config.toml
num_hidden_layers = 15
hidden_size = 640
num_attention_heads = 10
num_key_value_heads = 10
head_dim = 64
intermediate_size = 2560
vocab_size = 32000
hidden_act = "gelu"
norm = "layernorm"
norm_place = "pre"
norm_eps = 1e-05
positions = "learned"
qk_norm = false
attn_scale = 0.125
bias = "none"
tie_word_embeddings = true
parallel_block = false
init = "normal"
init_std_qkv = 0.0171
init_std_o = 0.00313
init_std_up = 0.0171
init_std_down = 0.00313
optimizer = "muon_variant"
learning_rate = 0.00149
beta1 = 0.9
weight_decay = 0.1
lr_head = 0.00685
warmup_steps = 200
schedule = "wsd"
decay_fraction = 0.665
decay_shape = "linear"
final_lr_fraction = 0.0
batch_tokens = 262144
max_seq_len = 1024
doc_mask = true
train_tokens = 1730000000
max_steps = 6600
dataset = "wikipedia_en"
Each number is 500 + 25 x the weight over its row's rms, rounded and kept within 0 to 999. Layers, rows and columns count from 0. Numbers have three digits each. The size before them is the row's rms in percent of the matrix's.

# layer 2 MLP down (transposed), 2560x640, rms 0.0494, rows 371-576, columns 192-223
103:531531457506508521543537502485551530521481507483467508515513546473485515508531484492472536492511
094:537530499532546482449529498502540505560459542476503510519458539508505532504510504492505469513491
100:550469491454510476486480503526528536514485498493509488466496469466476487520524493485491541472526
095:496457506494477514546514460474488526492522490441506512486482469540501466525503504504476472523506
094:452483480455537423482464524485518519517513513513498504480489462546499495504470510482541544503514
089:493519515536499551469479455475542486490527479516509476546476504525537490549497498485528508498479
102:471516510461528523500519508502513452491492519532491479469503503481495491513516479481510508446487
096:493528513502490507503550501521502467478533506477446496461535485516493486508499509469529499555521
098:474480509518513498532483512500500531483505500513488513470539528482493458505517478498479512467526
098:492494504507531521504471495505494500471486526564488485508539505521511545520485537466503500487502
100:519519501506508523447477477494544530492500449464488502539542536511511505533539530472522453505496
095:501507538521494508556511504485538516516542513471474468462572498484501498473517558549454544497455
100:483498472474491470509502531519513471484490472519489496505505466488502495501541477536519482503495
092:515485506493468496500543485472522509511473519482512528525509512519485499489506509489471511489540
093:514538485496504493496489497534525532480511460510509455438532505504470508500484495523503548466474
102:472546516508520470534513515535546510461529509468487522517529503531499529476484518544539488467512
099:562484453494513522526475527475516511505465513474516498469517515506499518477501446514492465502467
105:562478484500538498553518512505535513489495527489485526547504526491504520478549514531511494479511
104:494504501528478480551520475458468515525471488474496519477523550493509494529429473475500515515518
098:505486499501531505505476508517543504538507437489504467487497458465467469505497518505518497521460
093:493550462493498481530467500491493520502484524482497510504485499534526529509507524447512456488519
098:491517493498505502509524481493511453500510490488471500504470500494484479524482508512503483541531
092:509543484511477485534529473529475527524491463486517483452519468508504525489504491545488493500486
114:517551499528505449483520503552509489526531496522489515499488466522581542471510526517474531528476
092:538522508529524506507492469497482502502497561494470517487470503525554492489506520535479491460479
099:540492536564522477519507520468561500469494475522503490516505507481533480504521517481485489492519
096:490506480474519516493511524486465475471490500451505469457446470513490523525517475474484517482494
108:505516520484540524557466508494525475544504492456539491489473496479494499497539510509493503539484
104:479503496515503489513460539522520491516533492462501516496502513495531528528538481485534501510507
117:507540507519493492491495495484520475484523514489477515514507501454485535536518501494503478540536
091:516525468545505501476468484501501465538502524480485519489483496505502534541500492473479493479512
095:482488496495532538543481537532473472493475474513548506466513504513480498492443500511460454463524
094:492532448489525489503497494486556481537460493457518504498439523514503515488487496500513471468497
105:507468522465475432514486494478493521496494524528509493500470530507498488490520545484528533501442
097:523492551509491531484490508464524502491492474503449469492530511477526554470491545481499511425487
098:490499494487479461479549478471498492526501491489490493471506526484511494547482489516502521488483
092:509486515448460519476479519492527518491478547486493497523507509504509532505517548477491500455525
122:528507555498459463533467500484507487494508525533461529441485506532499458507511530495536460489458
094:458486491496511484522507459512517510491512499502432466502519517445501484497507501530486459465488
092:516516517483529486492486527462537470480502508503502484541481505497466432478509514530490517488479
099:503497493518486518489471541465507476507497459506533472537517552494496516500492469495535516482508
103:499508447510506478524504512471542496503508487476463496504511537531509521503503503477524517488516
091:518473492474520547512457460517496539479552513480482507516508488548491505496469458542538473484516
103:548524522468533543492498529489486497484530489480488480510559496511521509548493564485524463505490
111:519424496509519515539528489508505519483513554472496556485547503512469503482506520515464464494474
094:468464509542455488441508504556501497497515519483493550492486470513492455515455497469495496501533
096:466481491492520489509500514492474492489466492506495469520480516485540498512525460508533493501499
099:501491510463495528537517514540549463503488523556479501536514509512511511523506519489483557525463
102:507499488505519486498503489532491542499528499480509501528485487501497515517518507490459488523488
100:542469534486532521545529511503504509496494558509464454506493495537499529526552517488541556488473
111:510480480471492524450515487526500502493505492483468464501519503478486535462509482552442515524501
094:518491465472507518459446468519495521466477503506516460503498537485450511508511506490480480476510
113:494504513494487519485484512511498538510514531477487457519481467435538547519483492493477489522467
099:483482485524514520521490455518534523493485501510468509491481470499480509515528512541490512555518
099:514509487498540548523510550501490505476497491541490469539537504474479529516537530509486489436529
104:498520540493502499528513502488498484568543457507514514495502519500485491497488493429460474488479
097:484487502509496468505545515555505508511484498537461576517538517495495461476545496507529515491527
098:473508494480520528496501544491500530526492470512534531486494467511508502503515507507513523502476
092:497502480534558493508468482492529488485545467511504501457498508471520499462492502494502486475474
091:493504508493534486483492501492505477469485541531504518481451497466492522501501491527462553538522
095:445496443498523532514484511494542487509521508500503493511514466478505451433558499462487514500495
099:490503469498526531511471518524546505490502484503538488510515530527508480522509526527530489550523
093:505519522514509510481447512496509473512496489488523528474463538496462475518518512534485530498517
104:495504499449520488467499521510556481537499488478472515512453468530460512477530520502492487485483
096:492478546498504553549515520546536498474490521462514503485535452490473514546461499481491489483493
096:541520508445511495468457471553464537473514547494466462493522469489535518491532478506497484509468
100:497515496546468515545515498499493475518512525458535527470491542456477507503540505524485486477468
099:496495506478483455509451519490493482473510482470498545493530476539524503497483553491499504558492
103:528555534484505514471528505496500485496514509506486496533522483497461494503521507503524523494467
102:474491500517526480518493490526510488484528518445491511488453495541542488518509484531531480465517
097:519493522473484536490498460493493544503485503466472527514492495508521476504525499482478483531537
093:467444452491480493477502489495502491468503489489509474492511510516487510538450486526510481473466
089:538474521522498458476542477470512505476501506518461494501455523514522494515489497472489454506540
102:446542511509493526478508535517508506532456478542508498499535498487516533507434502469535492517506
095:531517514465474497477470494477496553547499539465507512520529546490479481465506466475514497525521
097:482487463491494520477478512505489496539522522477468508505528544491530487478479507491510529499493
092:444486475497510521510542486499496497504510481438518520493478489528498507522500480514499502509505
104:503517506517510481491513516503470479522500503481446493499531512456508504485509490476491506463507
104:480503521514497515471498470520499488488489500502512493497524494523544495520519468473476524491462
102:486475566491488486510525533521486502445478503500506545520482481506511528495465507525525475482519
095:486475500458477493515500495516468468519539511478481507502503540496511460533478492488496503503490
103:444492439509476555448511472510522473524519498473478484516518487449499492487525532505474511460482
101:520471446449467469490475496522515487555524435472453483499482488519492557488528476507481464478528
103:510536469490511494522478508505505511497503551499558498489503519523505460498540462549442536473502
097:501471511527474536481507519513516538499519509451498519516460492495546517519504554493494499486496
101:552521464472473480534481543523532535507500438501472481486498521476448475520514496515495571503487
095:468517539532501488461537485521485486510470532552501492519449537522523483450497471497543503484517
099:515558503482459528464515528461494505478559501522517510551530501489486463492508518518495481490495
100:466479488505488506463519526483466491507487470483437490522513498526544464510479462495486478477537
098:498481504463481501462515489462501521487488456456491479467484497497477504507543514536514507522510
105:492489505447474516485459492514552479502457538489472496506478485478462506500493523493481472498535
094:496476513511499471492497481500503505563500520540523494550515449532526495531471477522508519488508
102:533492506530481483494489530492496544527504492527536490500491506492482528493502446499519511462486
114:468496523486465483508474523496492556526503543493521485475476520517465531518528511495515522518493
092:568505460553525522510509507478515488492536529498528501526457479498525537507491503471516470492434
112:520477547473492498486508515507499495552503545490489493498461498531505523483507503500499486510459
105:515480490491492490517506495511479506520462475537546496510492467500468511505511528522489495502519
098:510477474477517543470513499503466531490505501521503466526537502517468468513534516497529496461479
095:511503511527500479463470487518497531577523524484496505471535478491493519508508509520486520485526
099:527487483475496518501519485487468517494500443525479483479535530501499492493447484530531515498434
103:537513499468507503499499511518496507497472510516489534514479533511508532533479468504488483512527
091:510469508469522516499514499535537508486517509507499495533495485523525504451508479497498513508468
094:518485505524513484484519524501503500540484488485494497506512504527538511527483514452522480491499
102:539513454521442507510514529469471537502524496540516469499501546504499550476492497449479516504529
096:488477492510522479510482520509499546519523522519535489502473504482461483530483534551486512477472
109:486496518504478488463510516503462515493542515500482535554476548529483502518534507483534508513508
111:524498474471539512511549522462463501518509482497489531500506540508464502544542562507494516522484
107:523520517489495504427523482499518503501485506469484528494500519544462480510461534484489477517482
099:503451535521479486486493535499496478490521497487460508457499472478487562534508474509524518503531
092:509465510489504518513520501457473528455500495521489545523572479552481524512496502491564472532487
098:533525471488479455476522536524496453515493543495522515478500530479487542467552473473482459523514
101:501508512513524523481486481486548463477524473502472533486482521549517552522472489470503513462470
098:473535480531520511549551501483503479477500481463547534465512532468491476488538531513482489488556
096:461484491511524473502461487539522513478484470536486509508517508501496493498464495452521467543536
108:504497530475431517475501518525537508476516520519479542485527509501523497480503494493490499487454
106:465498468491497560494497506522529502499539464542484488542527495526494470508503528433508506508487
107:481509473507502505498456491521547512525534538509509505503476524520455532481463473492475491481472
092:507512516524528473528495468480517498550481517438480500528512500475525516491496508502513506520483
110:493495503546498470528480515486494510540482478470445534497508490444459497489488504495526499481517
102:508520497549491476497479525512526519506504515456489540513511532534528469465476514497540482427520
095:476517481486490472546505487534525500501528511471504502515530501502495492462491479481466497496541
096:527486480514480493521508465517487536490487518495489479480467470458510491504490532526518506502536
099:495468505500525487482549437514495479531526495507461523486502537519523521558551529506516450476526
107:520499479493494451510506507546470478462516503523530538474503510502440523466466533552533552507492
096:505532518516482543501516493507549521506491485491525486489487492507479495494470483541486555557509
103:537491490491517478479470496497500522502561499496485516527521495479504494475489466462486450490502
096:528501523539497537494474486514475540536511471515486544486472479546518525480478489516462485503520
095:477519465487493485491477502483514490506481494489508496513494516543460531476514494524505483504477
092:516461504474481473486490497500488505479502479476525513474476507473469478472531506463479487560499
094:526545514492465472490471498492522491539485557529513473471503482552516517518494489507520490480491
101:538462481512502488518506468486501464498472485509474535494496480500515503441499534476529492478569
103:518489527469498473523484508515515502554514454489525475478505448489476537576559515484467512476481
097:507474469472488493503492494486544503509486533519485521501520468514543508531495477492497498511554
099:474485515512475539507498506493498499490462445489483468525469499517510522538474450486536528497479
095:482539564509513506497497496499536478492538503477517472489501535505513486503473543495547451516508
096:473473484453479487531479517481508479528524498509498448443454489466533508513516508535527531507463
096:448504518531536484480478476472477533496542507518530467495470462491471487555491540436457500474513
098:495475487467488516525519525526478521510464500489480516535476481551514472496519522527481444536515
097:497526483536503475505485532480504477507497551525514468527518529522518451499480458486510498505448
102:504526468505460519498475459485509513482484476518499497505524518527507527494440510520460475533467
102:527525494516502511522487516523488473506521493506534475490485485482451460502530491498477521490521
105:532520499530513484520514474496479506528486512492482529487487486507455479487479501510482509530491
101:531529505481506482526517450525469453504509501529427484455519529514472521475474484470525515454523
093:479518516510523517512492465487532512490518475451494497514438497463521513546490526478520490475503
100:471496510513547485465507488470521489510500511497461495450533493500527504531492490483481526515506
102:507479498519469511529491502475523526522470501475520474513490489493478485526512501500505475466475
108:489542477510526514425518499478526488441492506522499477512487507507532486534521559518518518459472
090:488472451506496505454507498499526502486474552503448445488521451531520520489514503548473498491451
097:499534479515539511480455486492484478424487519497481482515516475473547496469516526533518478498468
109:471485494482524502490526495474511496518501505492494515564496465523470454504525481462446511484521
094:513466494526495454539527504525463506488511471510529497478480506549461493521508479456489497478503
097:467461468522474458486543489491515534451510558525514482465455486503466516501481513513500520518490
094:502483514501431495483457484486475514507504494494505504479505531522498488498449482468539483489472
099:547496516518473478519487539479524532522474513509547512500518466523517489523489527558492476508482
105:514504513516448469491521456523503497517487475493520504506476532521469521536551468504452475519527
095:518493480490471514533500514511503529491496504500497461498533487441496509500499489506489525521498
130:533450547496468467496530505562494513500519530484515547482463496466484493432512500495487490520531
094:489499518525484510511473524465550481482513482511530513544533515489518479476506530479478530524481
097:488465464490521517489463519529475460505520523469521502491534476508528499484558496544508501459478
107:481508510511529465536511501492510494520500497523485526461526492512489488472532507510475536526451
095:502532529527495492478512468491504512513478495502485450512481521466492502524487475494529524494557
107:476488499508494489501465540490496557501543457488514516493532508523469515482515560541532502510530
100:513535481498479504481494529529459509485525524487528498512509450500471489508496451475510542520516
102:502564494497489479497486520546474515517525454564510537550499509471522472500474514509473488517482
094:493487548501496502491498450482519529538463534537523519501505507498504505534481481507536494538496
102:475434537541504507480505513461506470488487517455526508510511468511508539438518473511534492471515
099:514456470533521521506527474542518500522511471464499456514483553522512471533484494504478518520545
101:489466493506469490525528524498481525494508515517516487500509512519521526514449504497497490485498
101:489488505470459535516511499468520540539542482483474521503481505496487463500535481541511510463464
097:482495469474531511443456476526527495528520475497521499480446494505509474482510475475482493494454
102:494514520486530520484478473467538534461538456509544493521506509525552528492486480517520456554476
086:525518537489535489501497505535466513491525512542500476543513501516481495497557479522481469495509
098:482471472491571476495487527552505480477471524482496514488488510505506500575521516469483466519465
099:522511487508526463485539506511536468498497521494504490515498528498548516518539543494534501502537
107:516505495480544533485481485515493497497468517503511508513539453537479536503490517488464515541533
095:466515493462521508486466519539477562508509516512509489468489441525535488487533514437493477416477
103:513456489503485475525505533461487506448531464495484502508473510515464460534495534462496491481509
099:524517441500487517488534525499510533494477496503507461511479496476535516493490513500506531475472
104:525521500467510519551509493482468495547521504533528517487462539459484539481475481486508516536518
108:518481518535476531491539508504473458537480496527482499544520528516425479498476486487507523479495
109:505500497451528523496488483472503538504471489455542515527507510497486523494484546518528495484494
099:530502530458458498465525509481452495524514475476479523517469458470548466511537510475507510535535
103:493495493525537511519537488478524478529541500529525495475506504520491530465532492522509485522517
115:507505497499499464461522491475511501533487520520484498477474502481489485505506556512469520486498
094:492467437490514509518509489485507502509506498494511456527460515497499484520527505487501500541493
093:520469494512524503508497511516485470469528502503462454478492509492506461482473544531504519492486
097:507489461494489486538478445496509467524506529488480523503501462506527532514440490491496533475495
104:536499497501532555504485485515510530522504509536530527474490521489463495477451514475498508527517
096:481513485487519455501517476499504497532532548481451494501487489456498521477518477486533488510440
107:506502505504520511540510510545519523560495478504521516486524491525485455531449512492508528529524
096:480506501527481540489531520479491505483511507492534516537522471501489505482491499448456462492503
095:481518543564497482506514490460509474498496534489522500478481479502486491514413550526525517534478
103:516524476487514537463504489478520475509494514498492484520484540472465530550520500498440506464495
099:515463472493517505492505515485515476500492492486530480481523469488530466488552516480498509503517
098:471484532476514537516506488514505529520510510556562507504532473511514489499480544511533539580509
103:486525489509533490519532546506533528570425510492492530498546542481500463510534496476522536515498
099:460496515499522506519493485480502526518519500478525518478496530496477489492522494472468513483492
098:495496529463521498492498490470491528499542529490467514526507509512485495516521510554514496554504
099:479516467520471517540500461514469478498525502512492521460474534484503496498425522529497480523522
109:488484463425521547542516558501480488501546515494511459475529517489466476529501506479523483514546
096:511493440495530528486498476472498515512501489452539524518471520520545491490509543525486486526460
092:520543504483522483532517461494493486486515481494485493524500460487498507508509534480478509433484
121:516493506498522499498504501489445470483475534425513524558458502510492514508487496493512488501479
099:471507525496475543520496509538521493473477523494542541496550522472502477531476505506522510523433
098:545490540522496492470494518518497476490479495477502558523496505539504496507490495474462461467475
103:530514537508488500547466475479502473465500509473519522510518489504479488493447513501485486504519
# layer 2 MLP up, 2560x640, rms 0.0545, rows 372-576, columns 192-223
098:491476511513494512482486527520514508501481496481516526486532540502484514477485506525514430515507
103:479508539512487421473521526512476472490466500504473473511505516448518539481526512508466476460540
090:481503517517501548467526547509480468507463551528541486472511487493499499487495488538480509465532
093:550453503521523520478486482530530508498499498491525457545470505550409545514563510490489499510503
091:508505537482485498529505495530464467529470564472481486488519507467468503454526532530525500515512
107:455515481489493531490525520506485441480491492492522508496506550481522482486514488492531510481528
101:516529521481482518476482506514489519482463507477508466537523511521499519519481457568479523504510
098:515501528466520485443515499503512447501474494523506506482511469512501502521518503539474514548467
099:546501524454501507522502502497481500545473537544472453445494502467471479523430538499495515508493
098:496542498548510509510508489519492533487439445493488475559529511546498538521482495493475470447471
094:478512498453470524537529494490492538502473486495520490486511484488436477480487490460466476508477
107:499486519514486515531496544529509505471496497515559516526455505514459502499496499481490559526502
093:457544507498494535492461504483503452507498543487513471527494455500577538476513517506495522522479
084:519501455527516505550483508540503484521485519496501541462477502507440485517497486532532511525541
105:550523515505453451488524482482559498486529503492551455507495515493502467499499448514515453490456
100:500508470526500517535498521475472508531500499521491469470526526484524528447515495531433523483482
104:496498495486519535500525530511519490484463496496483514497540538530490498520502494537539519493510
099:487511521436515472530494502560499481514490487473486491487496527488486484536490479502486494496508
103:499558495436509532527531493505512530506511415494507494459502568448521496513511465520467472488523
089:540524505500489488444502488551511547542482486494516513464527500481495542540507504519492483476483
097:492485509522510525500511512499491485500518504521483474517479473518451512464496523468487509484521
093:525496493524489497473461533525517535451514497490540479491521519480509507513493513527488537542545
113:526525512512480517498506524472527498541492540499490505475508518512522541480494493550522525509465
096:456513501496524514501502542499518529504494481446523550487518514490491465508496476546506523519573
089:493440483511492518512524513516475491491458530501507491489517475541536480535475503520459528533494
100:479474517484548478478492526473456500474450487457487509469489456490491547467511502473503489502465
104:485494456494518492494525475516531476468487503492490505459533486540508460545484445516497495525486
103:503517513484453473546497502512520506482460496521497530506548507495484510525476461490482482566524
110:486495494545486477519479510483511491532519473500482495518513468483510499526510525475506515512540
096:462518488462496494467519523515539502489483447448557458494476521462450523517517516491491493535519
098:522485543493475499455510495455525485487478489503466481515491509530549469515525488510533543498492
097:475506524441501497497466484542506511537468512460539467544540539512495504519510453475484496469529
105:503505476514476482495469479459435478527487500525520483503465507531516532529459533500487476497458
096:460509473519500499564505525503511480517535557456519491476530512546498504493519514502481493514496
094:515435485526527510490446527504516485450497542439535530517455497521511480491489551499488473499474
097:495476537529504493479489468494492512494515474483508487491490510491530499486504492472536544473452
128:518469528493503514551474507521467468508548486499493485477476486523496489504487491485519496481529
095:458486501460508488544486521468496486494482529462491468511527510529430478492498537445497556508501
096:478504513501477530479480426538479525518560494458522513502501503506499541528521482428523519500475
096:503459505510466514520461472496464515480484511521454507528485508511487533545483534479491494538492
093:490520525522497525501547491573471488501490515521506485520491492502473487520473533546487511542514
092:521509509558491483544482468503493496526481480459500529492521533511502511478466508511532519476532
104:501492509501508502498528504523508436508488493489503525499502468505450447471540487540503499510476
111:479511521463510505481522507483458504497450518478509510451475525502516523488501502469494487502454
101:485498529506426486520503466495486512511566484522503513563502492498480490483511485509483472489505
099:490481529460485504429482479512546546526514498484518472490469526437523485496552536493518513492455
100:491535489531483528455485511494458529453485495513457531500462486525476510493477534506518507469536
103:486473525508470499529508489450528520492448494537509536480461473494502522479512481543528492530495
100:510482521525542471520566500491500472459498499488580517532524523499508511531457468494506505515469
109:468482489473502482528527483502529518531548479517499473518477501447512500467482462495510529492505
095:456517490497477514517493555512481508510489502496469528478523503495516531494479529543479540492482
108:483482516494501493468529543480508537491482519467471467497530532473521526523490485542508548521498
103:483467544504539498531458471472467492495503481530460474506527493527484463486491475554528510538530
100:530513490542503501462507519548468497510481519548469482486511468501547521480513525525477501520508
101:488472516507522492520518489533491476534427488496471489537535476524532485487520500485502512562521
096:532501519496513466541523446445484534534498464466501470511516462514461504502504500451484482531507
104:532513501495453496513523451484540471554457488467449517479469471480522513494520538522496508496510
087:487469459507518522445449506514493498495522475511482434542533506480493461427516489508471451503534
095:518490469469531494494496463522518531487503519513498496545500520498520485563551475517534500491485
097:512487529483490497465506507487503516535466485531480501508478503479512556529517508539496511486468
097:510483482487504540502521464471490499533466525516498518523478504517554536496472542476488475489494
099:525488495481510501550559488540526508468474508449509541485501451496480490550491504489500486490498
106:548496484468479464464513467478480490500484497435493483487471515496504447477479537508501540497501
098:510484461475501487528486521430500512504493509532460497486495517518536465460482493490480492488492
098:463518495476523525535443531497521528478481512521522497498514527479466518495491491528495525474519
095:488464500444502496465509444509507531506491432516534525479506510499472504473512515487477493477491
099:527480477484541505490466513515516491523502483496513512498459485466489536521518496519533474522466
101:482489447470450513470537474494491455496521487500476527475485521496520514519533534480514496497503
104:499540480522482459472466458534528491471489511455526495514469557524515503527518456492498495535573
097:500545485535497492510467494528491512467477464540504489501495479444513487465514560495523482492517
095:529543507521488466512502494548507476530501497468473528476499533525493520521481507537520502493536
086:451452494505436451510517502517500493479521460450527485505488527545519545499511484510540464511477
097:460510475488514477546515470484527542513491495497518471471497518506488510477520447529487501554491
097:545531520512451481483520493471519483541566481500514481506481507451522495481529515521486488536503
096:539499505454512467446496510479524503458507516539519503444457491529476522510502518488524510512540
093:495474486497480516502507522499557485532469524497523533505532496498480540499480536555530491455467
099:513468487489471513468502506490522506494514488526487492491523514480509512493499491512536498499547
104:532495497528564484511512519525477474525504524483513520489491478525496483475479535515508483484458
105:476491527488492527515511511520532475486506483475474484514528516466471477520521512480461527488477
096:485524491481487493437513471506494446475501486492502494520495508505536509504472489492501486477497
106:507518531472527482553510526527474492470497484495528483536503497514512490539525488485499521494504
098:523464508477477491471471487508522516482505517519539516466487477479502518515486484501513541485475
097:490508494567450508462512485467506459494455481520527458491537481465524533504513465488506501485504
098:552518503523504536484505502507519466519469519520485584481493458536463503508483496510515532537532
098:474492489552491484482468506434499494489517490511523500473497478486503520509497514502496538544473
096:529486489517439538479527537508515475468491511504507538514513519481516483504497501544538470475514
097:477489463522482505446456500542476490466458476493486527560542457507500496497501547486512487500521
097:504552439468499515518534508457532528493545540495493519494477487515487552509485505442518453481528
099:515500492497500556514523464511490500506469457482523515510490496467482555498546514500474521504507
097:488472482501514521518437462492511514549463541507474484557517537497524491477503497508495520502485
095:510470508489499509489480488515492449514502510505543501515486495510524512487486537483494512538534
105:472497445479486471534532478491494532509510523468559535518459494528490455509487567520495514480490
116:465503527531460556516484466480521517462461538476498442465467478506479511496550565520484522483546
096:486527436475525442469468517517449481496527498501552459521527497485483508463509512477453472544518
114:518475525489479508462518464531493502488519516488481507515483446518472500496486534522473479562480
106:467477504482497497502502509500533453464484536473504485469503507475507493531500495489497538518513
098:477471490494493476529511494507483531524546461518505530505513499453469540482539495496515486453527
090:456502502507448549526550511519488509454474517506504525505480478513505512492490515448472440512524
104:500464501503509495528514503495574472523486505525522483506523498472462471523536501510512471539498
111:505478488482520528489460477490522503522527500468493498532493543517502504474526503488526530531510
098:515454502501508486470538492504494506526499533474486495497523474538494474485479539509459491488511
093:455498487515477508486541487513505501487512466440489499520508495502479497478499471524530509510491
099:508512547507500510454530507473471509505514498508485502486468516543517531484483477485482514491510
101:586519458521552503508537493514484497475495471530511480508527477513473537434472573511548501484529
112:448474484496533544468518479511515476458481464507528478504536491507497482474468529499513502539486
105:508511466495519529495540489514496462493527461482501463485549543516511514495540497508464493491520
103:478530456520498506497482510539502492497455547469483494517494494527498526523501495482496500555519
100:519460481484493470507536528509522511494497510449485446477531509531508476491502544508522488507500
093:503473542506448504501514455484505474555478502531526464477500541465552460470524490514506476508493
098:490485549498497540552487506525552531517480452440475472560544485511505473492498502496518487456548
100:537488492521503467471453447511538510476504514543516518512448483536535507530524497506518506508515
101:539512528492537553524488535500545516477470466510481499492481476519490515522473507481525515522490
096:558516478484491492486506493460520505494528466515535525491468500503488509484466521507504538525523
103:491488518491483471487512468527490457506460506497475500463550521503504510451457520527483507505526
110:497508535555543505488512479518498525479467447544495489513455490536477548478523496493504502511464
101:433503493530520498540519552516494469501455504482477474463518544498501520464506541494498519473496
091:507456419506508574524504484531484535496496503473517476509496495509498472497505474490496494502505
107:497546495528486511515533505504503472513529484525490533531484471465519490512498506475546514521480
095:484518488538446510490501461470473501493525516493495504475474506460520508493502495503431505500528
098:528501466532503544539503508480507474513508481485492507506477524510499472534469468573475494489506
093:501475470490539500494498533497473519522482526453510482489465464522479483491513504506473487478504
098:459485528493474492485528540512463466489511506544514518510493425493479533502504545473483488496514
106:463529510505513489510530508535491521493511490504529522489520492527510486466495491503508564505468
099:496493521464448479529522490493518496473476500505527504490491499517487457471460533527487507461506
098:471503510518488483500511503510491478507467477485481537497505548496498518473499485516533541499461
099:447525523500498504494558493533514502473457500512517546539528480466487462456507466553516536504583
095:493498517478484536440533525566482494513459493512503508510524483513484508482495511505499491515474
096:491497485476527565520480529497538515535452513520455508520499497503507507515482472519524491466479
102:479516497477467518471482515500472507510473472476502521498514495477503490477480497468533518492500
097:492489503471491492507482483502460495526497522562526473511496519525507455515480497542514519520537
100:475526443470498516500496481502486569479470545526525527506542506490512457534467547456562503521515
098:528461507493486499512479526448499498512558504512478475515501519559482485480527504523516496482462
101:521476487519525492518492446520493435518497503518489511522487489439488503529499506544494498542499
096:517507508517484525536493504529480518517486491544541469574503471485461443525500532498486557518511
098:496505496491503495492483465487527523457487523550508553499531554529471523482499522505551498535525
093:497517474443533513499462463495512499484478541528487487497536516508499555526493445492466528504497
094:494482489452508515472477491523490525520490488522505481520476518504514518537480489534476506520522
099:506473584473497502539508490511465501575516504486541518495505546517500502493477446490514505503493
101:467512490500517477457554520526474482462510510496504491518480458525528469485531495506520571519500
099:473497483588504498535468504506567478515473496476485485496471526510502530551471517474488516490511
101:485542525490495517534509506521463494523439455502507488523498537445503509450468541490487440535480
098:537494496510470537503499499503506491488503524516488513496458484536494504500507491514532474475529
094:503460467486496500478477509510462479510484534470493517499515524512508485506514477458513508506441
100:467524479530478464456510498456529557486504507517511508470486534499499533498520498501495509515542
102:455449487517504524516501496497542531483447494547484559530507567527497510521520462507513507501498
105:471491500492484534486544451513482472529498507442507458483483477512513536511488518527493505532502
094:517539490546466513482501509522512515455488480513512500520483525521457494518513544510473500524501
099:493482507502513521477517542510540510492473522501498490469453462472466543465547502514474509553486
110:538454450472490474520488488488507504493494447539510480545496490496517505527510505496542483513513
091:513527490513506513461502503453493494493451522496488505487555440478504526476529511556500514492484
102:502479497450515505468501473519531454545500468481538506483483495505517450497525474467530496470506
100:449510476469518554497528525507491476516478478518500529539511494479492519519493513529451503493504
099:486518458522523473519512498526487525553524523493462486496472487489510505504488476466477494486496
098:538539501511479543469515542474500505518519449519504474481512472498513510477487502476490502539534
101:515528483493488484564518534474485442483471530509521486467487459489543500497494533530510473502525
131:461470527500488490496526468512539497530518559515507518505513483474529481505470496522473501509500
100:492525493493514512507511521477504455484445478534467499500448501540484530497491526522500467476496
097:526507525487526481472507498551490506477482483474482494532526529498489483485506493450544461516504
113:499497555531522505510515496498481445506511469557502470474492502485516509498511476534442495497492
092:513491545474495551485508519524550503506534507424486523499501516539538480511517482468520483484492
107:523528513487498471479506541507551524480490545515513501489529511479458457503530549492478490522476
101:496506522532474503445481455518483512540538443516511497552486487521514489507484594492483511522519
101:475559537547520488503495478546511496503536546563489491539476501493512487501515504494500484532540
103:526502458481483491476507539459458469488518489496483480462515496469509459496544521459534520495515
105:537473489473543505531502493517531480527460489525486526473498512513528479551544494467528490544530
097:493490498499540468525539518474476498528464516501523505473495509506487533497496470496527478493541
102:488504512480508515538417497483513526473493527506481485499467506454486498503505518529494536502469
098:478519483511517496525532509498506503519533534545467496478511484484524513458501481494497487508520
099:490487541536483518520502514472501504525452489507536516504499515497487491522490507484485498497482
102:512469520506483457465486500492511471479496510516511492457507524494450490530480454523463462563438
083:510519492467505530508478513502460542488510525486541524502498458467527525517516483491519540465522
100:477513520490475513492521498521535556522488480483535515518483488482497539490461483520566499520534
101:505480493519466485553504502505517494476522536443510503505504511537517529491496518449512545474506
110:482529493536472509525479491477498512503558525467452512483470468546496532478486513499522520482491
095:501495516505499534494506499445486502515481517519541491490479522496458498525516504525499507509514
101:503497508476510515487543491511519501503477510476461510490511480454518452516489506519499461531469
099:496567537465491432505517533526457516465518505521482507503469557486500497484461504488534453484528
111:465495559506520489482498472512478492500530500510488507517507524483502517496472425498493508531450
104:496508534484475502511473571491522474509559444475466554531504484514465506519513500503469475507474
112:485544458496494504475479465488541532516517469419504512485523543477500467512492525471492477493516
105:498534481502494509474469486507534495537497451473531528520525453472497541495481509459509466507510
100:485538464571479500531465507479495512513509479521525474484514457495500557473532531505495454530490
120:535530492493551515440550476505507493530484511446500537477502527482437512519514520502477493482502
096:475515520535461487520544467505493535465449498556503567486525498514493491502525515499480523527527
095:478496493513522507491474541537539521465514525524503514490479528452536505521487483512434483500462
095:499457505492492504532483521506470486475492477517488512488536519451545521498518463480514492503492
099:489520497490482456483533478519505465491540502506515499503492495506468498514520503550512466467509
099:519514482477508489533509510493522485545485498506532481497528470528537524474486505498531503510479
103:558530496516511447496499536449434583549531497486493478449507503504485524454513514505442503475499
097:495574449484492454475489479515556529554501519532538529493520496527533475494534501473486466472513
094:485493473481505471442509470506492499531496467491474495496459473543491486497476446477457499474477
101:485493520505497513543487481495532471503538493506494498554487511510453524493507479516442468474473
095:507538482497540527502489526501457478479471509521561492493499528485455507511494499493501519503525
103:478496493470503508488473504524521485522492494518502465498477452482487517521525515510478533526515
099:477500523507474532514502507540514486482446497520490465472476543538516500528506491494499515548508
100:507535502523444500542479517508491487496511498500510532500490482488458474498477473500524452495505
098:498517503485528469517508474455478489497513478511518494477537491518505527493495495518474500474487
096:534455504521495496497506488571519488496508488528476509481495457475491492568530494520498535541523
108:482507481485491460529496539516507484507471530521513463520528542467487464522511489484496483531551
103:505563466473493472521452500526491482498553485515499476471512485495466465465479561476484464474519
096:490490495515497522482498543509533488506531532533520491546491536546490503518529469502506453507519
113:544481514440475514478503497501463470545515500511462497557466518477509506467548500488514492501505
094:522514519533496470493490478483490502468503508473476484515507459509478508517506544478474485468512
101:456488428517539502498488485480507508513495474480512524495504496499447479518454508515476484507532
102:483514456518511498500486552451505483476493485515514512492494483481481506486467511475511523524505